Weights of a small transformer language model.
Architecture: no biases in attention or MLP, untied embeddings.
Training: a variant of Adam for these matrices, 113M tokens, 6873 steps.
Each number is 128 + 24 x the weight over its row's rms, rounded and kept within 0 to 255. Layers, rows and columns count from 0. Numbers have three digits each. The size before them is the row's rms in percent of the matrix's.

# layer 5 MLP down, 96x320, rms 0.121, rows 0-42, columns 0-63
097:105098131157105123049117133137155105109124139160147105122128076129163138190136098148063103129145125127092130132132121098109125124116130166085143140102105178105119117130133115123139165145145127
096:131116136135110155166115119118125138114145122108138128161142128169148150139091151123114123091089178117177100120123165123146110084150132083125127117119105102149130138103113095151135136077115132
096:177119119099108087138149096125122122137164123121130166141120090138108148151103128121081153128150151136104116134118142151125159152116121191143130126116136125122107147146140135111123103108118110
098:120117108113133112133138120141138121132149108158159128119155126121083122156156083137118149131155118162128123129103130151133137095134129119143113120149143122137129135097085087086084108154146137
092:101169110184135163112149133106129171117135133113185144133113124115109118132156157092119120125088136137155103146142112094156123127150134141189149126148154161109142111146148125117105105157126103
108:126110080099128152133104116160108123126099132148102155066167088129151152119105113155134159147139121166189088137154120138159162157137122102113114130168116126157123117159125113129155097148156146
105:167157096083124095125136124110139135127124115131112127113138160162097135141125123119161168098167142166148111136102149138153175146134167105169114136150100134133106094169179138109115095112126141
097:144149157151134136135151164110154126119128156082129175130120119126128125098112114104139120134120134135157151115120150104124112132130151101129127108162076128127157138078169129124118114127110123
094:131100132090160128128100131105140080091158091123175137151120129136164090108126148102152122108111095154148132115126169117145151175132145123184133127109149151091141130114132145136136147086161154
091:123150111114156125150138127128110129142132138167166112141085079147136136115110133100101127141137135131127111150090114117145146172168089123133143138118179124115152110124065126100104153110129119
091:100104103179116145135151105161136128156120098100131122111140142125122100141150113125131127117142137120105137081114129131122138143162131106125139124103139116113139109149086142124137100150134114
112:122172124125109132135135121136110119114089097146092134116110083087164113162112125127130120138128125078120149126148102085111095133161199088142092161145163193117129111127116155118141129113147171
097:121148118101121114107157125121101136091126085155133139103121132162137156117159140138081127139133139172135117132131167083160167129125110114116176109095102114111091134105140128145125079130166145
103:119108111115132143126110164133078090125125115177151144123093107079123141148134117105112105115128104119107107176201171133181147097128142140168128129140131127125096114163111127152177153110149086
110:203114111164105111145094132114100148091134133128136112110111119122118125161124130140159118137086096123115106156120111150147132138133101108098156098125135154115118159142089194094093130145141128
095:120127171119139053143132095134142116155163155099130167143134134152126162131120126153133101106142194136135188109095109122122126116135167146129064155140170142114113153145129104124114132171119092
092:081128102138111152097130110139147124154105149099135092147149129155112142141120144148140126104148143156092105151108150169103175081112129113114153136126156119117156160134126135116123136115166104
107:154146126137126150110097099109147167145116131161107163132115096114163119159142122097093111112144127140119151131173113099117087133141120157110145140145115128147093090108169122134177107132154114
091:091093116129134113139154108127151109133137101098121118136131111117132160144168124121108066149149151138154088110120108089127123170147125098139123150115141125096106109128129158133111113112131097
109:122127147106123155093153108173126088091105070128134159137120127143113146157155150128122123167141116135133154135139150104097139142200156124088140133155122172099086147146140101098115168130127172
099:169110108111140156108168138155101157087184122109134105105109134130116165109141091154163146138140126120117137141137110087129157119150129149115091127139111097129116154149085142088087109110085133
092:128151117141098117169144135186131140158133125117134112092118131119132110119062105124105108142135128132095122158128119121089114091150124108107097125077120149112136127133122154118134158160143136
104:147127119081126098107142134148105120107106093126112142139110144108129110114094126093118113143104141171160124121110151138151115110131097104117170133109119130114163153167098147100159139111121130
094:108135137135151125134158139131072102134165096088168146124132151105163155148156091126126131121116092135141139124113174115112131117122140129131138122150118150101142129123094137165158084104150134
099:111163157133171100178099058123152116129148107140107109120148120113121120134103121130111173158168127147094122103132085128119123133124112103103065165156093147160162166127127145151123122162099158
106:125127109147130123166111149150159139117121146143117142144187108135152117155125116140124119146094115141157138136120138114129126139104091139148170105128125101140115130107118149155154128127166155
096:139105151175144116130102129094126125112135117145109112144126130117144129126150140099132138110117129123123135110139148121078097081127131102123133134122122127115153123134109101129158108154154104
106:102178142133131134134144121186073167111139139158144126142162107131128124152129133112121110128129120145123128129134122130141145131102118152119070142109100089151197145111124116170138093136128156
099:126141132123122140117145117116118135159137112126140210133154119134129123131124125108151126124064167128097138143117144115152161169121128134153126128092109151100159113139135116112129130156132114
115:135118110117115136102092136116156114151122138102100111086147142165096130133124116126116124118133165178131140097173105184087141129120128120103105142115095109156114130097126143169173159150124129
098:152152075103112113116088118145096103108187156104100061156135141094124131148095112147143155156092142145124143145103088177115166123145137132143124125126153088128130162160117133092119157125168126
092:134074139125127130126071116166116155148143144113106137141121123083167121141104130144099154151220117140180136119132131081146068147122138153113110142156125155154102148138141122138147119176139140
106:137136146126161136139095143088164070137087088139087151111127134129104113108139105108090153149087125119087166182121107139132111128160143143136134137187120105121086109120137089114128163124117138
093:092111098141109127110107118114142173177095117113172163188147110090133124122122119129137111116137150113151103102119145121127126126131166106136121097086103093108111167144125110125187124127162114
094:114108151137112166148137132124102130125137132149119118092088171106139151172157113101145099132128137114151124154091109176125120066147120135100140116124150079116164147111125132140146111080178132
093:128095168126110133151125113132121152102106131137180081131168127121119091194142163147113119146132119112103088141120085120164130105148110104149144161126121153150130148126123101169134168136089107
098:156105149154122144130106127143122108080113103131096152151174093103139136114102126117160108150124111134077110080162142110113127126091142112164147155126106161165139140098172108118166111145119146
106:111122118134100154140129110164170122137145154120163150095133168095133073115121127151137176138153147118162139165173144142092120167114164132136116130143141113158138127135093088147150116165086138
102:123116127135102148106118171132144137114135150123162108142105105130096116096138104139093126090094130170152147064176062165141106113107120132148162105131173113123114140108082111120094154113113100
102:149097112137123130131097088123069090115123172121132112146158140134092138165134140146123090136115123114159126126134176110152138114100077136151115118166130128139104124112102121159117164107109089
102:168166120142113154149159110168106155114131143101124132174099126160159130113139129145169117103166141132114128121117119113121139103099100079128128156084085115125130120133137109147134094122129120
101:137143110119178148109124098160121144150150132126162139110168121183140135129096100135155158178139116122145096103164146091127122135122116143113124122153127181135145180129110165105142161118125135
098:098152173119196165107092110132144107130143114132141133122104103110124169120108149123166141110113132115117191119136104098134149153087131124159112137161160113121120110140166129118165181158142131